Each number is 500 + 40 x the weight over its row's rms, rounded and kept within 0 to 999. Layers, rows and columns count from 0. Numbers have three digits each. The size before them is the row's rms in percent of the matrix's.

# layer 11 MLP down (transposed), 2560x768, rms 0.027, rows 149-197, columns 672-767
101:517595483475514534491560499548431561479525488469531457507513572505489557565417437528600587491541484552479494427490555519476473501471512422485536516488548522463499447506442507544492511443523546530529480549533483466557535558465539538447475525467505503500560471439483484541485523532556491523
101:465468460537505507400441467532534526518527473546465520432526470499531523522557555509508473420552573468412495467484483504535540440571537497488525522593521525484519481564425551497503525501527500571516487435513505502448491511514492505497502375535528511487502513497521558535540520504515519498
101:442552522453517538521516562521509427521507524544481453480515470508503526479547440497425438526476463496510565434492464524541587495473504547552484507458414572503517485564496497514493517480402523426417628592504459494510480464449447479534427477475514440510470490523581456567464431424468453513
096:501459569478550490507505524505466481502515576470497455483451539515476485544548439487475530498528499500490491480497503533488529544479568608513476540473497422488545512566480516594442519454518490499465447445556477501487561452542513491488539635507480470459420433508500504504543440539488447510
097:575556452542486501509409535503556489485472425598453563476537499483519491464456474561510508455473608501448411461509507467448533507513548492598491534455495516493535477464423518503500517426552452527540481445477485566447476550435514447429518535517434557568480477538539514453428525529469574466
099:505537480514468464515519503542542516591584485453515458501445554486562506544493461506510505528526549554452514494489510496519446422463503526505451515503538493501487523486578507566456509526522431556495482529527504474443483479485508485426456579548469475530557402475527488493531527502480466472
091:470502484463539474561504467502512492592500540492518484502566477487497551475494500498478532536484429559491517461443450475468500457545496500511506539543451519504527410570560489535514513488546565496484449463510588483502461593437483517571445564452481526528586492484453590484491453486468484495
100:483489477479522494476491503491479536509478567549472465542591470511537564511516455460519494442532452462458484473470475553544497492542515502434501463483429500480492491490520580483453553495486504438565548482485506539472413456534474534477437488541458502539536471501552504436533511532494611544
097:437514513524492519540524500456545558556500471488515408456475504443431453488576522513527509538520449533573519416429551508589525471530463498530556461494480513540619578458501441474542471493493544533506517510498478530495435448538563512520534480541509510477439438465498508480530491556475542530
102:475452520524529454500523439455496541474462434470559552514525527532428511511479566547550469497520497506455509503435407473462497524583552616517522506507458466479582475499545468506466500487484463478432496357586475499454441491487452540499481524536506440574450510506464538488468465450446491481
109:502551496492455486513477498500521526525547522478494544553503504493548525500481495469505425496471525510480490482506515525495494511455461436532499464470453491514653494510510490472529511510464442515552524000543512521502530532489466477525534462509495515497473506513521519495518494502496531508
102:502474542538487551508510505522506506476506466482516492483543523566493458498496488562572503484492489476481445511526520483547522506474482450560505550467529557457513520463512519524514470473466504429473483491529548534533492481496554569463523474459487517522554444475421532516531564542470469475
104:463520487497472498457509593476460532420507459464498537496506495452496530498490485528502464525477516449523454584440486466487518475468465353582500436497460509535297530499508496474550444464506472459517519753518513524518476445515502476530534543533515507465545503555469474494480491522504532508
101:483512548522506504514575467472534550506451558473495538522520527496561502469557528497473497596426469484486529629462517502465470463519486525486486551461560479474580500509524500498493599568544492511465523475474514481525403498508513475501464561495481473451513533509476523471474489528442397502
103:475377441489384571464452469451450481419524482453459402465524526459473513514509507506571517481500487442471401525515558528484467527456468489471501484504563411550439480549504483520496508474504534449472496643456524417482464505490532500559527526521592429494537520431519530463569531504453461495
099:509506547514541531538594536508453513504526491425562493585474506476503512519501541459540451471553477391528502629472505488526490469450540505491567510491538555503504592570583473565533448444495451463526535515512507459469472552518537521492467528542468477492553431478498529488450481481462477445
099:487471485514522512494496477372502511469526493464472535493450460500488475607462545481525516477523387550476513496491473493447454465572520536459492459514521598440400451507507492480492512455470579475466465487526460511495509520530450577481448468479508523522535507483476483490452511481548501477
104:561519449551513547477541468512501522488541506491499503520582504462507491453469512504590550541523470537482483457498465511489518452526479495504523523425535489454593499510516496569513475475528507580519523480508526534480461424504529479525555558462460486488583513536481491522518524441485456465
094:452540472502518456448483533488494518498471529502500491543462478500498524515500416440517509532523505515508440527466508496511433517519524568499463520483441496530551497521498494487541507502517446534491525547482414485523434497531518446463431488517461527491473547508540428495487542530540541506
103:455569492541478442449478518515492485474438504566453467526488490502467461486518476533517498510518487460510509454536511500420529541522480480465501616547463469570480481419485472484494485528460490470501468495503436523568452437509502491489463494511518538387452484535567474480450482403493526503
102:440488496510527545547431452518482520498552467500499492438476456464501508534502553468532485559520444450491503461494504438497512513453410546504467493568488468502550518546498523484531460506484511414475508436457524463529514487496448533495550544480562504481510486502499496533492411544451535511
104:520423512507527549496502555497480444476482484441509488581483534557494458504386505482508510483445505500499493435505473581503440552433439553471482548453502534558471468446479594542451528504489483448536543539435459517496522484499397504491524547445510508544533550492528513484487534481515427516
100:441561456492496541504497506485521486518441536514517434482462468500480535493409428498566486521526536553508481466533525524494465510451383491545547447514581468446497530557430547470437474489530539512466478529457555537499508441516422545472462480486512493488480526547492528443527537500486493535
097:435488509536488488516489547551475487455525456485473477445533568514413449514513492558489467546532523555549489494476469451465475500530527408473578488513421494479468521540520514520531471494511487516535530464544562554491497509532431543472549540456518494476531477453521540499502545448514479407
099:512543470501544541488462506463529547469496482504548495512528464457494562528601494534456473519483477530465426476547468486531521514471541525394463514489578536552499546526481457513525495474494481466489403455513429423456479447458524470393429475513495541476505549501471541491523523471463532506
105:503563525485548484488513494499480551468513628496476527456503505469472554469516482487511520475493508488504559514526501563470544492485493547522441511452542465498515585491381494600487574492508433535523537441508455404620445531469618496513508467591498496510525541525530526421491523509509472542
101:526551539491476478504538516479518450486480475531462547446594535468443517486465435505508462486537526601456489481465573477489587409519474483515496471472478501543472512457449487506515558475504494476476539498419488510530478489525561484467500484521558483502487563486483503498493491449492527472
101:554467513450495493468451521473470533507478548569478485521464489523522536532495455463484481458486518548444513499595477462537474457515465546556568487518452498590430505505486544442550537475451535510521518420516483486433465521496488528591515480528491508464502511559497477414551435500487506529
100:500529503503569479493493475452481504439514532484509451438572545542521522464537496487500493441554526509492495547557517502469517503500503560536477506518582467483539499484466438518555541552509469428533459436450532471496471483537482582500435487536521438524528520489459511568494464430439528425
101:550462429520532481513508469526512480528511557540508502533483557481571519488546489560522444487456480531446570484515465525537500513484438578468576494488506541466538510447487467458537527479489507507531472413495503555490386519529545552443466551486499504480509512458510462492475547548514518518
097:497523542492456530490457488547558529521530498480498483514456461477450429459463472460581503516522512495530482514475542513575483560405486515528484517513573521531538450510448479492512512508536440531535526465514474499538453483539497532459425516503507504501529477489537512465541455509547484516
103:480521493499557543459520540461526407549515528499407435550523483550466448535504501555447528541524528552455491480588554509523505483540513477523495520464554488480477519501500445455490497521561567460511498569497511587540458520510541482538448468360418477434504528550459549567416456561471552442
098:511484518555529478473522450499475497521560560563432511534486503460504474475507535547512428491456537465523402510500540561484564507504560539426505499528507575524482438447503521515494476530480480469522453493573477445541449422479503506486501516523562517484459594525457480495441531418431576502
099:455532488552520517437550480528463512479521539518493501411546510481414496476395491444545540479564428532519413505489502457476455518481477564565458526444549503513562544562495490488492596492497549545518524465475576579507463494526517488538425501461499507481570543527470515509487458530498530504
101:434450504507446468462445503517551515388444418483515509470526576567499537518553467423512504409518529486422550541504440492522539480527475486517477518505505502503521505478445502439477462479462518520469494468479511436459502506493464578430472522490543598477411505474493529554439466438483531505
102:472480493458507422465569501497591443482541524478570524557513528499438518423555511546490459465509503433498529503492440525460518497481494523477482492563522462565542476524458552541500495527490545617453515473540450545558474500517495421427482524478486505521538497421484515474490498529538465468
099:474406484540530559494500500506482498437452529474407492514457519454515513531473381549537475525545545533494526532528492479477464544525511569447474564503500529530428476489418494514463431568572445518504506495497483571416516561466490484476410526546471515526484500548510485469517461506439509427
105:511536518527482530570469548488524553551585517405487508477486430497546526519547468482540468503561539461467547552541472557557535508478467612489492559469486499467518490433505513442473487466562450453498495442481456510493476560483469505491545473559546480521514501506453443544502503463516580516
101:489489541487418435496505502493539501548494499489472502497556601474509538448493490479481489473493569496446524473495571485473487475513430498487549505472430481542381540459510571490470514548418539440536495545448477568567552570545486445469554499497483454533500517543500510422450517439499443558
101:466493546486431495503543510531486481536517490508510496490535416481470604490544553471471505490501483574484542459520475473496516511591511461522504543491451518481585463525439477508485505566504492425536453759361486451457478542432545525498479512520469472432461507469512480527499426483521520468
098:510553525464486560491489438506605460546469488502454601604553528509504486501477469496463495446505557494515567608393575518441480476552494533503520535514479622457541564517460513516524489521518468539468518407434540516561519534493506564467530475511503520578500482543511458478462505509460506529
102:506498494532506515440442487452536503559494516492431556545508487512511490573519520477465475501570467487471531448603476485517501498461518475478577468503445465474444556501498554466514499488523506502482528308526438546433498478481511487468526545515501554479541482495469546480524533512481575457
101:577506532534533532530483560453498526504538512483529474487483543473497473566499551506547486576444468504539452548495463467513516512541495470475510467536491485449393533467571547556554502548500412502487517636420500485546536520449498451486485496503463441593470484474547498548453500487512518467
102:497505463524545493416490497458516477516465453489483471515494497508471445506492400511491503425550441487488557526507409486514416506485445529509509533485482546491424458480482543520486515483507460454510547699548499547480530446577462529521481485470497483469490509438458533528481498499460445530
103:492465531536576510499536463465427516595521474475506455482487465509562421457537516492528507497516473529443414457490481615523424553449483521555509517568519503494635433502447494428438462509438446547472509444522545535483536507498530509462513551457512502516449592452490495461532584450505520475
099:477489453512493451533540473509494433512572514557483584439500517468470491536417514529459493478549510415490517467480442511504521531544493527505461510525531497484515524464479499535469486470530521545506532381422505486488510487530492447457439532511475551501541511475532440434484520509482496488
099:490537426471495526516518508433482504443467520508467547486522532475543459437499564515455530489527516486429515472545523516474592500538466529556500513439500445457456474502469456508514530468471483577459520505508526512466515510451478495562567509389515448432574598489491544474506508500518505478
098:464440638535496575444447522536481522593545561507489528448487463420574465523467500523500509444443461548523546479470512561540508512496526460458473493542530509474494409488472453497415503575510507589534516465515537551455545536452507480510538484552474488508514502508505486491559478566485477576
099:502523516485517453508459535472524462557575454546471474494540467607528466435490534438479490495532495541423489430522438558552523536452513473502544514501445536467417481519530570476447453413468502489517494579469479493482534425530533497514499419493465559473535512552504584479549519501509496457
# layer 11 MLP gate, 2560x768, rms 0.0293, rows 150-197, columns 672-767
100:517458558405567490562475538502477558499467514588418463567453495456444460502487584479515493518445478531496532464396481482493522537438469513491445465463517545515533483525443461564486533495518540440467473467460422445486519480487558523399474487519464486484471516523524497548499539511461537453
105:463498428551518424523488474460463432516486516496496446529545487488448600549531483467465490476546469500510491462477478456493545507476428512555477521519456553508459544496458460512504520497475495467545508531523511448527538516465523462554556488518508507488463458509556546496517477546516413503
099:496526457500562514549411525533518501523464472456512401479498432483453504449455528540485569490517535494509563508513554500531535452466451509544491474547492493493478512509536502560463506495526511504504506558545459511583545484452469457519509536477488437467483538552485440462519446558499526448
098:463500428513576492500579509469486489481531431523445597441464445475468454509484388521482472518490503405511518481512464508517600483479492509489530511468543424477478490549480450506531470470573462467466476481498500542432539454480435505470505535437456481598484494496535493498473528504475511486
099:450440524590513521477479482476502487560498463527470520547540466539485460511481550514490511586555511479505485453484464609504514484538452545475474477466453597493511509525480427505469478527563488470517516483447496483532545578474501553488422418443529423488510539538516518512388517527462524552
095:469468523573494488507520472489514417478525519480517439544492468562546505448523530463505464532475436549539564491520429558411551475500439461547507513488494525489488408547483483512476575506519567485488535588532526435519485449541517496481469529444487544502493439500524493529527531496432493456
095:491500513504523492457486464503493522492561513419492474523509462446492526480473445546462493542414509506473503541486483601513470478468443469527545483531533484496519516496514473516505507496501507545584457519513463447446409548521507490504527505480483599557550519428548466599504437499483425512
098:489551520581424460538492471491473574556456527473442548497535542456514471536454483545487502482465466544484491477549484472451488529586513512546470546534514519575469463540534468483550515535433526478446592459586453505469496477476452486485485568556503457466514495513470469467552537542449527490
106:485473467492482473469451464543517488510490468413504527480462483478486448493525440546449450461527491497429499435488502501538544524525499535493487551530509434527483505435547514556462536478568554531454512505483491477447525479546465369519506450474490503403450477510547490536561532527498488508
103:508475455554456473477414466485454479482462424505462454520516490465461477455512478514436577474487497486545608501486503501503541498519449485522494449532463475576531497477513432509527619531535614521521508527483414476506494432461557487497496502488539492552418556520501510472516478486446434483
104:509493482479448462487494468567503490564491532518463473497523494536482424451508502504510425500449578560558541466517520536527501431565481503434452498468484533450509543501543544505445460441456535460480546485549454471505563470486606516534440441518488519452523484513551511527511538511464544479
105:533503410540484515469469552490462463587445508471489571502541522537503481473603486535493451510518508529539504473489511495459458546436513443509464506526520496599419512535524554515493477473414466431538437465472443478523507495452534472501479498529478470494499475541526523529426455426493484509
102:516527472575435556526469505558530518515535524577475487464499413544422522537466549442481554542501466439579505438469539553501530592560509515517547475469518590474530504579482480493510506533459556507466531435567437465478540471391455528486466427430466519442563529509568415533433478477477438520
102:514514518487517478487472524504501557456448541473485509499570527540542522408472489543484505463551458542501460467445502508551495516417450522543504477475474471548502425510564494526541485479469550528477516491533480556404488518524518532526466487505478475519542534487488479416557515499465439542
096:510524422519538490510533528483508469530453460491440518464498525571534476475454456523506515529459549525455489489552527591493493489516533508503479510511547528443444465488535439507531478493550461529495518500466409465511557522406444522473582470524535465426484521489504486524421526525493523476
097:455513519471472457523492534369531487534472494469439505454478515532449541574590515474471517485501505550542546466448459450460434393533468527536503479514490500480477523501550415524523504557430485492493446535489553569525520503485540514522485516511511520503434411507407531549463470549568512456
100:515441497504535443480487529480502543591525532449432494511476445471519514512503478543465438517503548515463592499560444506371534517540475533508501444460498523506495544568431471522522556556486451466558450468466455586506519591472476452536489533548548521476537606530492431539461455497459486578
097:466512499543496530405516491483510490437512521431462489659521488495479428402478469508456460478475510636490437492554560482488590415433560485493498526536529524540501483462539542497519488454479577444503471532477521464529564591509405503563538507462474443459465466540478483498453511449437586532
101:508461562494392446564527505499481416511544479568570494446509548515523514511463505507469514441450532507508558422564519470443528499528502522546493546515524483494492450521470509517483464458552483502485551487469461573555486499471544498525493478473481428419431455516593462528379490471568523493
104:480438415538600499499512495480518567484470499485484537476474520466486472456504499526492504475485503550470510515545468490507470529491463572500439464497490503517531489596526584508547555481569442479485507428446497519546568429423497479503445492472454532564474504516532524481509519498448459514
103:490468440501440406384447473480481509448515474502459474457433539446499484440423567515470542541464528534480487460543548564494534407549483490518449531485467557429535524589516507540501494455511504466456522478554399559451499494487527464544534498538488551498520422555528469459496600462543501491
105:545443556521458497524504541527450550542526564451505604501506575555470455513538527540482509419541457455529507487535453465471499513477560437528437454578491484559411523482509545491509487504489544505442415458483486509511548525524458456486494479480485471520513519525481487544523507449482474552
103:449509486528468434515500466481478458471459463483428519471543528486572460490542494538503453500492550477528456483522522431488579547494474454512493498518468430492434517538500503476416448430562458506570558470476497480470509553468435433472576560495500460466465486555547505525512476467536478467
096:474547519545474486568534546437481510485452535558448517422428488471490497438537505513470536514440503487562513519483488526421480512559411512469543494436506420523459522488511433536491517533541492502451556512541444461552448415448481474505477462427516487498538470485484458524482488451534454501
104:445521467584498470544454535526554512500422473496517532574453552457476520510539517507492480421468465398512496451405465469494569491537482552430467542442516570458498489478415445458577462521484460435489484464494492482543511472511503543510499486465524475480461503461455552607534472454468463569
099:513544444474551502539462499455494484537511541537503531574506552487449496470497500486452513542488560510476445513532480511402566509574544479508496532535545523612525506482429479551451516451502479413469442450482498524508453503483548527464559567514558520491586498518400508508435484535508535536
097:458533553525472527524429419543493489504488552616522539519535562472520460373521502516523525519506458544456525483463458446551526453486525532491410463497500514551496528541513494519485494426504532494431506477445538480512488435473522490586488468487545455535432437487468458508518507560557462490
100:476447497566444535538472450429480486434445497480455601516461500504466491513518547484526500451547540447509484543492519472422449441487509489504457477429516476519539515552412471475572507481538542436443464482411557537518442461502520492433583507456517490555482521470507482424534506529439519503
099:533476455526451495501515568474506509428499496556528519474420531490506467470490502493526497432470471472525489505531437573522533477579508518465558446461516524518517520494410597491532571545517487504546498488522511473527589456476445483446502481491492479418536508540498494559469514507511450472
094:472473462484524449545476483506544520544534522554523503564522478456530492493540475561507548485517502528484509549509482554505546474556486443506517441472473457454488504527497540472479515486508550572435492492523521531481446472477569519516524520452536477459391490455425531455501487466471474524
108:432519495464460502537466514495447498478487467430449506511459494505479462494560549568397522507536495504471526486485513557467484552555479472536507509491526546519462551480540511496567513503493478503529545497475509516557433507451458421475565568432453438490483489521460482524448482505491541468
113:492544425519481469495427562487449533520525556498507479505530517492499506526522473519462401462506475534514496449535525485498580446495525436368509438512489477533430455458491510486584531493468534458506422546535516479500497479488492363538495484524517442513522519591548454553468543481480555498
097:518469506494421422502487510498488505533472571459510541462563472529507454482588462481517510585490516486548423452504517515536468565437482532453525538530484487462519561548503518500500452486446493485446449468484487572467547522518429522482533537554470429426498559490502490512526558494523529490
100:543466477505493449500465430510461467522475471384535490515483535550534500484510534528521520483451475466585483524493506519488451487542425554592457459501520447524514531491528526534453464492537561483416484460437485485592509472511526449540490496544478467554409510500457515496480476525538516468
104:508530441575495515515497505457470455561484548429551511442509523506515554506469462446437495500471530519563472474509573490473487557481469459549436503480446438528460527584482628546538459461450534474514404481495488501468477496591486477533521470538444548530499505524539479458490526507505514486
097:483510551492458460456481480495483456497490509543529494550409511459571484486550538442510495486453494520528574511499566488513533505435610482563490572504456421515403551526523453530531497490482577438535488498592497526601549519411504464511583480429520521516405579540472497408557498519487464564
103:490530453471457485536498514553421531511494480486527528519558480462451543531487465546443471394437431530503565478444510422469506450516554491535469548458486464588505574469481544544524558506540481474487471504464454463465531586516508417590490416571471448458524500520562517514507481506516574486
101:488539497496458551547545528497450488454538557616467539408504488470476426459543466537511451543535409497469547510476523433512461473508490445552504491504467491577507491487544557481513508495474473450479552525429506492492422593416448582510469468465552537478426456488551500451484459502494501561
098:461535405506485578460545477466514525549453553454516461535547539434460509496467458493455484527480646527507499541526561493500532420586505499465518474539486475487512547480495501487462528566477549391518496501430470448532578507510559545543509518472518479467500463559522462528511507490481425487
101:529390511492477509588574502546554551464555509555554541470491444535518464441442455504444453440522481570493453501479560467487505496525516549523415519476475551479515558553497526430505402506481489528468492462515475501470503498399518561540570566522550507492536501523458428531521475521517481484
105:522502411495461490546530523471506430508475478571559561516543431573379539481535543491478527476530529539529472568381474493473546559575501472579496463500572541507546556514492473557459474501420470516467516479537487491530461496492451475499551506461470535585508504464471472522421532483505417474
100:471467494530431447496505464535503484578517489569507503462528426473531515505504456476387521475450421490429531476423463458454551550433533486429473570489448542468508485523497499513499474467445535454473578487586521414527449538485476487545534518468508574599456485498467521609477550488533459507
103:447459398524469550538434562463505408511540458467512405492508456441493521471510497503540513500523475543539437506516609490528414458507493526461509514507455445490455446489491508420451554509511555512464559537479489554459516474527499539451514414485506484515457500539550488490555555555523509478
102:488561455470525461484492461579458552517443508446505464574477414544457485440533483502433476544523546486476479530499476485598489526579534488546473516444425505527493478513499441532538534484527579531554468512409481519531524505517466560502515509491429449430537510534475555485526498481519400506
096:501495484461550513497473475489513557455478496453467484544426494528455531521530471484532512515510495605507536495504492487474542426510478560529542467440518504571521547597493482502486565488485461528558511502553531500548491552496489490550500463585502467503557510529493435436470506560475423512
095:496483461418506506503548549412489487481435469457506527455450519472465456427515578521422494560516537553382507456578504550509506475539482495511540485456515457497498550499507430552498495512512435553489557455476529582503451501428518539559518515420534497522611568522501474505500492575497506491
097:550493513451549517523545472518484443554454526492461564444507484582542501521457477500481499482537504434517501440454465520485506537538482471475529449503462483506541521455501493513475529561463509515470515463532505523456467408517529517489574510482498570521506474488540448500489547520448502444
098:463512550432472464458550498429468502512523457442533543483509533563470470542436511462518531493536520598444484548530501492538515532471536469518489475539450489533465508472420415527502472472480521486560501461548565488506570525460450475444509617451523545501497463466535508553523473563495539495
# layer 11 MLP up, 2560x768, rms 0.0287, rows 150-197, columns 672-767
100:426509413504499464489547553539521534519462481518547537426588485493504531537463499462526512511533582467517507485427499518547464499535482454603462475568431462486521531490456513465544429462440541537515523465519559511488512496468481504525500534468493561590483557476521518524519543538528479499
099:531539506494466593527612451538580492490466458511472552467506525507454444494465496430546465455482562473481475482499483534464444437444528525477469502516506488467513496527557501535516483473511432489528475430449572503551468495487439603527535508558482479449437459460442433447441514547555518440
095:477475428560530545471403474483507457475533446483590489524547478540579508508544497487530465526503427507491461499485534534462536502425502473528510442477443510535484513505437517438494501514498453493595526518502521501455442481462456554482526574476485499492519530524427498526515430456434556499
098:430535548544560521487529471490465502488490513469529499533510539443521491488519473520494521514459470562533577509437530489605528457459483521464504505547452486547522463526505476531530549544556533514551533528416469552582474445492507533495554457481522564547542534518567528502521562519450547492
099:468510608563507576457491479521476496521502478480483405484471475457481487466480456496452515503472564489460510525520534549470472460477417584521452401440509594528504454538466452495549459495511444503468501578536485502505562478457508586511477421547481445574467510520462566544500519514467502566
096:517438499458533463527486523554512501497520449534444587457508523563444417515572475475550515434454563481485474492454514511397583497423515482437499502486508456543497468469527497525574495449475492458568531459445501552513502507547540466460538455505469447462445486457470556546512474534524536519
100:462414510573539500470484507600472479506451442521460482553490502476488468505499515532513483454453539543456478492499520473608523508496447503527481517485514521451499499531558559481444549517495417470496487514472508437520576459498523453493528598564530491552460533466511569521440539533536548520
097:528554459448556443511472511465549501543449408507458490509530431511489502432542568507524489473530477488573542515438509438537548496543448526494504482531458620500524530455544538473534506573518482530483534471544481485496479490529492556504552490484507466575513485488409541544509457475491469430
103:480441499500575467511505511516499522462510437478512451512554398518516502522536550387529499458502552571523465493535435488454571447530500489510561516505476480440473524500469469558534477468493579467508523521541480575458525501510497470462415494459510502482487546491510541464559487547494461462
104:477490502554457535562457448503481502520488498451550517511481483557544539530504523458471457446502489513441483460506547503490557486471487520540593470460451559451508452530544601481501397535530469551509562462429518524530562544471495499540529491435504510463532483554494500531557522519507537468
101:537492507527549468514511488522448567447569585481535535488497532528455546453555524480458495466522505576488532505567485464463564413510557506440556466424524499494514462541478536571440554424536482544498531488526526477528495489529532538503459489535491481480505494474482547476525502454469478491
103:519584496440485506455478535459495410485461471544412497475433478532483481487475478504513479427446453457507498485512498452472564499426509459541425490491518451533411455525534532557520540458529534534545546526450510560440492510447454472563504550500521505429514451471460444466504489552524491455
102:521470536504479502455452479462508476451516450530463508541510486523523498496509504497496497564515529504531437487485451489530447549482450513534537510595549516427518530380560473494450464442546456399494555508501446487468457536501477495470523466475455554488428512465473499550465487520515486459
103:537593496465520466472492507452506508538452503488516556506592480465540451549498470479474565472523445502549404509489569513527472509548507497582453519534517536498549484474538477554558575495517541501414563433518499538442535460532503522562493498452478462506469449505480523578502492509529451472
098:505473520563491504546513466491481546530548433430457504509502484566534533519477544513528564567520497513474481399455570521448512465515486461528446505429470456556517471550437505502550524497514520443470483472571502515517573491508467479458460505486491550509422534460509461536458502516453465438
097:458540483545531455497533455502472527556524494523502510484527476560521504490559495458516455521434455493473394510487556470535524508479457538442462517453487510568560490478423472501497540443378498379457539441475562502441509531526476464480567541490449512510483463518540477470421473515498480497
103:481578466480528535524498542470529488539517567495483522483505416436537545495510488416443595556501484464516534466508506504560448496569518517571485485478446524499465543536498528510539536505442516453498470481613507511490520478572461466532518446500415480500457410513456584528527505451447368403
096:453521502487535451473479552559475464520424435550534532566510513478535506544528491489507495567517494531449517506437460524591531558562455522466474491519470408539441504456483517555391543520573482514505480440511532435522532451414496505535527438530568525499543525563478553524538483466560463479
104:499457479543471571462500536458557507454530499450464578504607491554483499545505517552428508490516423518513438509547477489511546480522525534442520545497496497560513502462521466415473504542461483534461565445502510504496461545444547448508446493503494487549580510468500510491551485454541547493
102:500554554509604481468512473532475529503525556504559427519429528480509562485490550489450518478454533466463495441530462576491509456469502505488579553504519466548482503459502478489559549454457511473463541509515491507475511539500599500511480491454550503473470508525561405531493496497482434501
102:418490516532456451433527463540559455467555460491568510534485571496523519568478534445458482486492502498471450573536556445540468487530520513458505463457492549515529443564537503520452530499508460568543475496470476467533550493479556441538479541443542545482475486468509544486526510485582457443
101:508513500500488485551495568622483449549527517566462524472553525467475446478493531544492523512556457399578541487483533540493472462467491438513470504471528537530446426474459478522523421562450473566510493495542538433508467525404489495500486470566508529453538489524466467442520533568486510445
099:497492539498497560469519503543542480470457502499445445481505484513522490515481549381542572561481511561512491566532541464527533461487516589529451561460578570558556541478460465455502564545454506491471477488506463516544489507489503505549502466508478516506513530482491581480451519442516486513
098:532519500503567493496549537512517513510509514494549524503490512491449472416494489521537474482472515549507486469618588570504557425581478478500536510470581475461514494535477610566517558527524505576458526512532437433408513511527515484562560486506512491454529483496433490473510557483430506467
104:476553494474507472500580559514466522471509498503485514452507498538469496450491533547564498566515478493477496502512542550517460531488523519542456479508506498469460573474497500530436441500478455528564478518545478466536533523427518388542600519479489491539442492479548522536552437444482493508
101:507587516507488569462545428600538471559494504546492568467510528486487491498536559470473488464499506478478451521541503580519558487554494459521469487519377444557473516381479549575422575548585555504519488464515531533548449494575457427513438580489501453453478517474521523447561500538494533449
100:423539529485551482516488511491498589463482526472456501549509581468420496519418446503492501489501430478466537559499490506457493568513528551540487484527467511496549487529501484559452497513496505497455454478492520559456492517511481462487422500503510551494489481457473467544459557473497523555
100:497520591603499477487438503571523438482514494523541546505455515544524587512499467459475492558525543518515527504440541513500445588501532465534424497552412519470496533503451447481525557483588516408439510465475424499518477536510487564523453433516509514583490485508495509444468499516538448460
103:483512429499457511499449415444459404484484489455618537530466535530445538576549456527500474507425540521511501502490486482411537532550556484495446433485437560551445476460542500479492482405475563481492489505528548483557421418474488462534505516432495490535564463555517550518487542510531514537
096:469514493508562536475510454513486548555538493500512477443476502432537518495522449532521499493521520569519535497561513477507475519488514536519492550461492495545517522509484467455492505504473497477569536477432551502600540549488446503455532510499548502523482512514415531552407470529458575510
105:568515502524507456421460591447499494467499454475458473582497531446486458522450488504511426495483448474496501526549566469515505533504491477520473551509455439456462546479524547471560472447510509478548464501539435543496511491490537573461475482474519488502508448471474528533526423502490424494
103:447559531480504603463510441497496471482487443452478470469527522452490528500480509478484574591511471499496491562519485537520367439476484532522542497435503539535575514516448438540412559473492491545480560509532499543514532493579504519449493535523470489506538552498512517446483457544519488511
098:521505537598485507524591421506499431514540496473523468540549565522556468537476501472505471489511572505476513542472499551476570509479443532522433552462513461490513590487464511520494453577519550476438540470507509529496527518557450462478466551466514595447478430542514544515508500503471491520
099:432550606440525481521515522520516528456510486542511450448544488486531553538515500528470491507544454507540416473523520455497454585436538533486438495415528529454536523537512456493437436529545510396460533527517484489472497544537487439515504572516512500500454520479465410540544520420519479597
103:590478477523515407500444484474513516531550419479511526496449505493439485514508517499535546568519495419593514515488563529521557530462503510496497454482552511521505541459498511514453582435537471538543487513496531533498473522448510471526548514494529507599549457539474525499532488392591420529
098:534458563515486476432501472487524458491498615477542505536496440488521528447521521522586433479478514510496511477533543542526504563533480451541489497512458461494513406533477522480555549486527482489554502521421449519506522505462455511420465542481474533491505502489464562448569414564506415505
103:448498498467493558505523528493496490443422522481483522521528591453484567523462524494397565538475405505423530543543468483465519585503500478483522511509538506478475520471541507447522482516517552569538522458539521549486491548517492446493503520475534563492455498506495521537522500480481543562
102:508566510582456437510481548588512459505556467546510498489528466534457458543442468577581518541491486603526515488453526506429482504521467508496442408524490487492539469516476512518475475541494511489453458516527497578550476477453503507522409448532535477543571535489591488460570469451578474523
097:467550494472488515544542481517520453490499481403496539516534497487486463538467506464513525529516493434459448514537448573530554474423479480482546516519514473476493559466525461491479487501476473495463485490590528501520473546520502509522482549457544524521450547537541520493432570456440481508
098:527520495404454447500427493491544543474477379501454534486496494524495547484489474493476489468540504552503469516505400499540506479499493497535541467520502517451512528499579470500555466511508564524450482455581560456440560486579513517575427458454549492515518470526486527558541552528474471569
109:449498523483437522473481476471448540567449553464463493475600501527531494544485472492472521469450471406474579502488626500475450489527472490513462553535502493494484511491476566504460513481484500460476515444482591544417438512505499467544449477541430511460564531519527505579527506526545483482
102:470498527524508512537499506486510510459477632529502507452507429460484489493486519503390526581446546488510529495549505458526493527516551543531535532475463566531503426558470503553510466532448521429486547538529460540505440523465496472546563456494509565517558474498429522446524495498476456520
100:422464533516513486466581509552519571477524465584502508535493437515539524492475499474525545473476578582481518483478529540513506465463494474576495413448480480465482570509462529470493490502538498463514462527502512491481534546454474465498597487493558568515502527500452437521531561496516506482
102:499489478429466471442532486538516578487484478403411507520465459511581467513518536454518465465493541481532527514525486499494487515574467546588481459539480525465556504490474505455446444488507520485477474477452501492557542462464468512464508567531426472452502557488501506510540529445467511414
100:465478469408470561513431537485481496533474475423446450529534568482472533499516484456531532501491538468527433443537532462494497489460515518523499516510539496503504530432565527545512509550571493513491511481612538519495513526452501531493469496500482478482411498475453563456560510519571507427
102:495517450570462450439455516503505549489501456448514624570524498494455365548535421479526469550490527424508455514463581516486570520480580515551444519465437516500514439496436494469489503412492500521560468437535496451523527470466450507494507548562495374471472534469480576472535536482456446490
099:504593519506494511496519585497487454549397502503551470491507495527532558525475478494474522596504564493434520493434506444474518529481530494486491475471429457474525459492509469446562543512479504431484520508554477508497454510489468436396503522502441545508470525496496476456482446405547483560
099:532574497580439505508509500514547525495416468491476502509448457491572483461441484478540504506513551561525540483457538418450513526514480491494503477549492474441472541532465437535546517450505447502503554463481485451546479475542451465545409532542521512539494506491474511598456518438544461490